{"head_dim": 64, "qk_norm": false, "init_std_o": 0.00751, "beta1": 0.95, "lr_head": 0.009}
Each number is 128 + 32 x the weight over its row's rms, rounded and kept within 0 to 255. Layers, rows and columns count from 0. The size above them is the row's rms in percent of the matrix's.

# layer 8 MLP down (transposed), 384x128, rms 0.104, rows 201-217, columns 0-63
size [113  93 101 100  96 112 111 105 102 103  97  99 107  91  91 100 108]
[[ 73 113 107 130 102 104  71  98 130 118  97 188 100 185 116 178 125  77 188 104 183 148 135  98 140 164 150 146 143 151 137 165  79 147 119  91 160 161 139 108 127 134  83 151 116 131 144 176 123 126 190  41 137 103 139  92 193 156  99 110 222 215  93  87]
 [118 145 150 106 110 160 126 160 147 105 140 121  38 200 151  86 136 167 143 113 151 111 135 103 106  95  87 135 112  91 103  73 125 219 158  64  88 173 115 116 103 143 103 117 162 114 160  87 140 110  99 176 167 156 101  95 123 172 177 107 188 114  98  63]
 [122 100 141 192  98  63  91 120 122  85  99  95 114 118  91 128 165 145  80 107 153  96 139 116 145 101 111 133 107  77 162  90 103 163 174  90 150 148 153 193 134  81 138 113 137  90 179 135 130 198 179  97 128 120  62 149 160 148  88 147  85 139  84 139]
 [171 140 142 113  66 107 144 116 120 181 112 116  91 141 134 155 111  82 155  88 116 157 209 111  53  81 149 113 144 124 122 128 108 144 190 160  27  85 139  89  63  68 135 168 133 128 112 131 193 128  72 164  95  99 127 101 156 113 142 129 120 126 185  98]
 [134 138 138 150 133 155 128 159 119 120 108 109 177 108  87 116 104 140 105 156 113 107 108  80  86 155  92 144  97 104 120 169 114 137 117 127 141 105 105 102 122 125  95  99 126 117 121  85 106  97 128   0 125 134 184  53  72 172 151 194 134 109 146 159]
 [144 129 140 143  96 158  88 167 108 173  83 131 164 175 119 125 109 177  85 125 145 107 144 120 157  95 147  82 153 139 108 130 161 138 111 107 142 106 117 125 172 115 124 136 139  91  50 135 112 144 119  62 176 137 149 148 113 204 120 138 109  68 188 136]
 [127  96  86 134  87 141 131 105 141 152 157 128 144 108 141  90 131 130 105  98 189 117  66 175  61 128 172 127 154  90  81 150 127  94 102 110 131 162 124 170  75 147  75 171 149 169 108 108 122 127  74 200 105 153 121 123 113 129 155 156  54 157 147 138]
 [121 180 116 125 123  59 137 122 124 117 129 105 137 147 118 112 109  81 148 154 121 174 105 159 128 181 119 137 163 116 120 137 134 144 115 102 170  71 101 149 178 173 170  87 148 151  92 112 166 160 152 250  97 142  53 156 104 144 123 133 113 163 129 155]
 [121 115 112 142 112 125  97 137 160 101  79 133  81 121 137 143  97 137 168 133  90  70 108 134 173 124 163  95 180 147  91  69 168 177  80 159 123 143 148 120  98 188 121 161 134 117  92 203 134 168 101  76 114 120  86 102 168 112 150 171 110 130  95  60]
 [116 118 187  90 140 109 127 139 161 148 144 146 174 127 110  98 137 169 142 133  80 180 131 116 158 129 135 147 219 156  85 131 126 144  80 156  94  90 105 124 120 184 127 143  72 137  45 123 121 132 145  74 119  92 125 179 179 144 123  84 105 143 179 162]
 [144 142 133 120 162  93 163 120 111 154 133 133 139 134 141 104  84 123 129 101  93 145 162 161 188 164 111 120  76 139 109 111  70 148 129 100 115  76 108 148  98 134  85 130 131 102 107  78  88 105 116  99 129 122  81  71  84 139  93 153 141 167 197 148]
 [166 182  92 114 193 142 131 120  93  98 139  98  98 137 170 154 100 149 198 120 124 201 105 114 107 134 150  82 122 120 106  88 120  70 189 100 142 102 146 152 100 111 145 165 109  81 105 125 102 161 161  95 119 122 155  93 129 108 142 163 109 125 145 165]
 [129  85 170 114 157 166 117 100  69 154  65 147 143 154 178  97 210  72 155 170 100  90 160 173 114 115 153 177  80 137  79 104 144 125 129 131 155 175 106  66 146  87 138  75  99 122 170 104 147  91  46 148  80 129 124 163  98  91 152 185 115 120 159 124]
 [139  92 176 115 146  91 191 198 144  73 159 142 100  82 132 150 148 210 166 160 123 151 108 147 135  64  31 145 145 122 108 120 123  79 113 145  72 124  83 130  57 110 157 158 121 100 110 132 127  80 168 160 148 148  93 113 152  86 112 142 139 193 160  76]
 [106 102 153 137  83 100  78  97 151 122 110  99 187 180 123 130  96  72 106 165 142 117 124 102  88 126 104 137 175  89 147 111 184 108 106 152 164 126 172  90 125 126 177 171 171  86 155 130 172 103 142 171 131 117 121 113 147  99 198 152 157 161  99 137]
 [182 109 113 102 149 112 174 143  95 140  65 112 124 169  57  87 177 175 127 134 149 153 140 180  65 133 162  80 106 154 122 119 147 170 107 145 112 141  97 195 148 160 128  80 150 129 125 153 101 140 104  51 177 123 211 137  73  72 125  88 133 129  93 153]
 [141  77 145 121 123 176 152 135 117 161  99  89 119 166 118 162 117 120 144 117 170 129 116 130 102 124 209 120 122  85 192 146 145 109 113 146 144  95 160 118  95 129  98 153 106 111 165 107 144 130 173  27 143 161 153 166 172 168  97 153 132 114  82 106]]
# layer 8 MLP gate, 384x128, rms 0.0859, rows 202-217, columns 0-63
size [ 98  97 104  85 100 114 105  97 104 105  99 101  89  89 108 101]
[[160 122 125 139 156 105 174 173 169 172  88 139 171 100 148 154 113 162  90 120 133 131 139 132  95 127 157 157  94 172  67  81 176  67 165 158 108  69 104  85 127 127 142 177 135 150  34 214 107 118 130 100 122 151 171  98 103 144  95 114 150  83 176 108]
 [106 172 137 144 160 147 115 141  98 113 168 178 100  69 116 104 106  87 134 116 149 106 110 143  95 107 134  83  79 160 141 153  93 136  94 107 100 153 169 199 123  98  98  77  71  92  98  96  92 147 158 126 130 143 153  95 106 148 138 171  94 130 115 134]
 [126  98  54 122 146 112 110  78  87 113 156 133 127 133 150 134 160 164 129 123 107 110 147 163 100 154 134 149 104 100 102  94 140  89 151 185 135  76 143 101 187 144 157 138  75 186 122 139 150  89 162 134 110 125 156 135 144 178 246 143 132 128  91 115]
 [110 137 109 122 162 145  92 154  94 116 117 129 114 137 120 115 121 113  88 130 129 132 207 180 114  87 174 169  80 121 175 136 119 143  98 103  97 131 132  95 125 170 168 131  92 169  98  77 104 125 149 102  93 109 171 126 116  73 113 169 156  91 105 120]
 [109 115 108 146  77 127 111 109 128 172 130 131 145 173  87 140 112 105  91 165 115 167 129  95 125 138 114 137 181 129 131  50 124 168 167 101 114 104 127 129 220 113 131 125 156 129 143 115  85 146  97  63 189 155 116 118 130  90 109 102 152  46 118 130]
 [198 170 131 151 130 134 106  90 138 141  94 174 109 147 102 107 101  96  80 126  91 134 157 123 120 161 158 123 129 123 122  59 112 147 122 157 144 141 138 150 151 116 122 155 100 107 150 141  78 135  54  53 199 156 112 149 110 132 153 139 174  96 156  80]
 [103 193  89 115  65 133 128 163 140 181 166 143  89 121  91 144 143 104 118  77 109 189 108  60  78 135 147 132 142 111 100 131 161 109 220 137 132 113 122  85 134 134 103 160 174  81  84 135 100  96 160 120 153 164 126  75  95 143  78 153 120 131  80  58]
 [138 112 177 132 122 144 190 124 127 138 109 200 158 127 120 155  96  89 137  84 140 156  83 152 111 165 155 136 145  77 143 158 157  63 133 122 132  85 136 140 169 140 105 122  71 136 140  90  91 188  72  81 113 115 139 127 182 147 139  99 123 141 174 115]
 [129  95 131 111 159  87 110 128 117 139 142 161  88  86 128 137 166 117 168 125 123 145 101  74 156 156  94  86 112 141 133  76  86 120 144 121 106 124 153  34 131  43 151  60  91 138 170 105 170 124 109 119 162 115 101 116 160 124 108 157 134 139  82 146]
 [ 85 107 119 126  88 158  74 156 118 122 126 161 190 132 135 117 189  80 157 162 132 125 163 127 107 120 114 154 118 138 130  77 123  74 108 108 107 193 101 109 145 147 174 170 144 125 114 123 161 161  89  86 148 158 168 162 166  93 172 124 167 110  55  89]
 [154 163 183 137 154  50 114 100 146 167 181 121 158  66 120 125 110 148 166 123 136  90 109 166 146 119  79 120 143 143 149 115 153 111 141 205 135 132 143 122  93 139 151 124  96 167 165 167 117 112 173  84 100  80 100  92 150 174 110 124 182 107 163 143]
 [102 114 145 146 145 148 106 119 133 144 129 155 155 155 127 134 131 111 147 102 145 100 193 183  69 100 105 166 130 135 192  99 163  84 118 119  72 106  91 144 141 122  90  45  66  97 127 126 150 144 120  98 169 146 218 121 127 131 109 137 131 134 189 113]
 [102 153 148  85 139  81 161 125 169  84 160 149 111 167 109 131 154 150 129 114 139 154 116  72 173 160  86 144  76 139  98 179 112 152 162 152 111 166 122 162 146  96 166 146 127 117 164 132 161 170 102 159 194 116 130 127 112 199 130 146 114 111  65 171]
 [135 133 132 119 152 166 138 133 122 135 138 163 131 128 124 106 111 161 138 150 229 124 119 109 111 154 134 105  72 146 194 134 111 135 137 109  59 149 129 109 189 139 133 138  67 139 122  97 145 125 107 178 199 153 171 136 178 126 152 148 116 115 129 110]
 [103  96 100  65 113 144 155 116 115  73 114 135 138  77 113  30 124  68 145 132 153  75 118  93  37 122 126 146  93 154 113 153 113 218 114 160 125  89 198 169 113 100 122 185  98 146 168  92 141 150 182 121  82 145 202  96 121  65 139 135 146 135 136 152]
 [ 86 158 153 119 144 164  81 107 158 108 139 166 130  81 135 135 126  81 110 129 140 101  84 139 138 115 147 202  69 125 136  95 146 121 100 137 116 111 137 152 149 131 107 122  78 176 164 107 136 162  85 115 127 153 178 120 159 107 145 151 142 169 108 138]]
# layer 8 MLP up, 384x128, rms 0.0877, rows 202-217, columns 0-63
size [ 93  94 100  99 107 107 101 100 102  98  95 103  88  94  98 117]
[[167 111 120  96 131 136 158 101  75 146 127 158 145 153  87 160 118  76  98 137 172 132 155 170  96 156 158 160  95 158 179 190  98  80 140 218 114  93 163 129 104 136 113 140 113 139 121 152 103 140 154 148 105 162 201 181  97 114 100 178 178  98 175 120]
 [110  82  93 117 131 160 113  88 159 115 118 117 101  42  97 102 154 141 115  83 186 173  97 102  80 104 111  78 105  54 128 147 120 126 151 131  90 136 158 176 131 126 146  70  99 130 116  99 113  78 108 138 134 137 132 116 133  82 106 166 106 106 106 144]
 [ 54  93 141  93 144 147  97 117 145 204 157 107 131 195  62 136  75  90 125  99  64  93  82 179 164  92 143 132 131 110 115 163 145 104 127 156  98 135 109 139 142 120 146 124  95 164 103 164 120 129  80 126  55 145 136 126  97 102 161  91 149 102 132 171]
 [112 185 116 178 162 110 185 141 187  94 198 147  91 111 105  99 133  91 162 147  95 186 147 122 132 143  91  95 148 169  98 182  97 125 106  74 135 148 141 187 116 123 142 148  70 116  94 105 139 118 121 172 105 142 121 128 156 114 152 132 128 183  62 129]
 [153 143 141 132  82 152 126  97 131 115 170  89  45  50 138  84 122 125  83 132  95 152  84  87 103 153 115  82 192 176 138  94 136  98 142 138 179  86 103  72 102 138  94 125 140  96 127 113 129 171 116 167  99 147 121  75  94 120  92 136 135 115 121 143]
 [112  97 150  97 102  84 129 141 123 150  56 107  87 177  81 178 126  98 137 124 151 176 174  93 163 128 109 191  90 166 136  54  63 148 163 121 151 180 121 118 125 134 133 133 182 113 157 154 126 123 162  95 128 118 183 113 109 112 153 114 157  76 116  99]
 [110 145 115 173 103 175 199 153 159 100 177 138  97  95 105 124 166 110 155  92 102 124  92 127 131  90  86 135 103 192 137 140 107  75 202 149 151 135 128 110 132 112 109 202 112 146 172 122  83 148 124 126  68  84 151  73 158  77  98 149 158 146 131 156]
 [112 123  99 111 107 111 124 150 169 122 121 193 168 122 139 151 133 179 144 121 195  86 110 116 124  83 130 128 142 189  75 141 121 139 127 183 147 144 102 158 131 102 161 151 156 140 167 130 147 120 150 119 154 120 144 165 157 118  85 104  77 110 154  77]
 [ 44 115 183 146 101 151 107 102 127 114 109 146 105 109 102 105 125 129 104 134 139 168 178 107 135  52 139 153 142 163 205  89 112 108  92  85 143 139 118 182  93  94  89 108  99 172 149 114 123  46  95 133  93  65 141 147 135 110 136 144 131 102 109 130]
 [ 99 137 118 132 104 169 115 137 120 115 141 110 118 119 114 162  67 156  43 121  96 100 119 134  35  93 161 110 140 149 131 137 134 127  88  92 169 164 158 117 107 109 162 107 184  84 130 137 123 149 136 100 166 105 165 127 142 138 105 115 186 122 117 184]
 [ 95 104 106 163 139 126 115 117 144 141 149 143 144 169  59  88 142 138 153 145 116 149 150 196 152 109 178 102 116 127 128 137 146 181  89 136 139 165 112 201 165 152 120  88 199 150 168 136 108 116 171  78 111 154 116 149 160 137 109  92 146 155 150 178]
 [140 101 104 100 147  82 143 134 122  74  74 130 106 104 110 138 179 127 196 102 122 173 146 141  98 152 167 127 152 137 128 122 146 140 206  93 124 134 157 174 139 170 135 131  99 159 162 164 118 134 108 128 144 159  96 143 135 159 156 190  95 155 150 103]
 [ 99 122  74 118  85 132 111 132 117 129 163 143 144 127  98 138  95  96 181  87 107 132 100 151 114 172 157  90 133  68 140 184 119 128 117  74  99 132 179 148 111 136  66 106 118  96 114 120  99 110 129 169  79 128 116 104 200 111 122 150 165 111 110 173]
 [155 141 105 212 160 165  97 139 121 101 106 134 202 124 186  80  95 173 163 114 108  90  96 151  91 129 120 113  93 112 117  79 112 162 102 106 142 158 165  61 156  96 149  67 125 116 135  92 130 136  88 127 169 115 143 135 163 136  57 136 208 126 146 152]
 [142  99 149 130 139  79 132 154 166  99 171 150  69 112 147 133 101 108 165 110  84 130 110 157 144 140 146 140 145 165 130 181 174 121 194 149 111 135 108 137 173 132  80 111 145 152 143 154 137 155  99 161  72 131 157 132 128  93 154 173  91 133  28  76]
 [105 126 136 173 117 126  77 133  92 147 110  64 113 114 133 144 103  81 154 122 105 160 103 174 161 135 136 122 130 131 141  89 101 120 169 134 127 108 124 161 109 158 117 105 118 167  87 152 133 192 148 152 165 224 133 146  78 114 111 113 150 132 103 123]]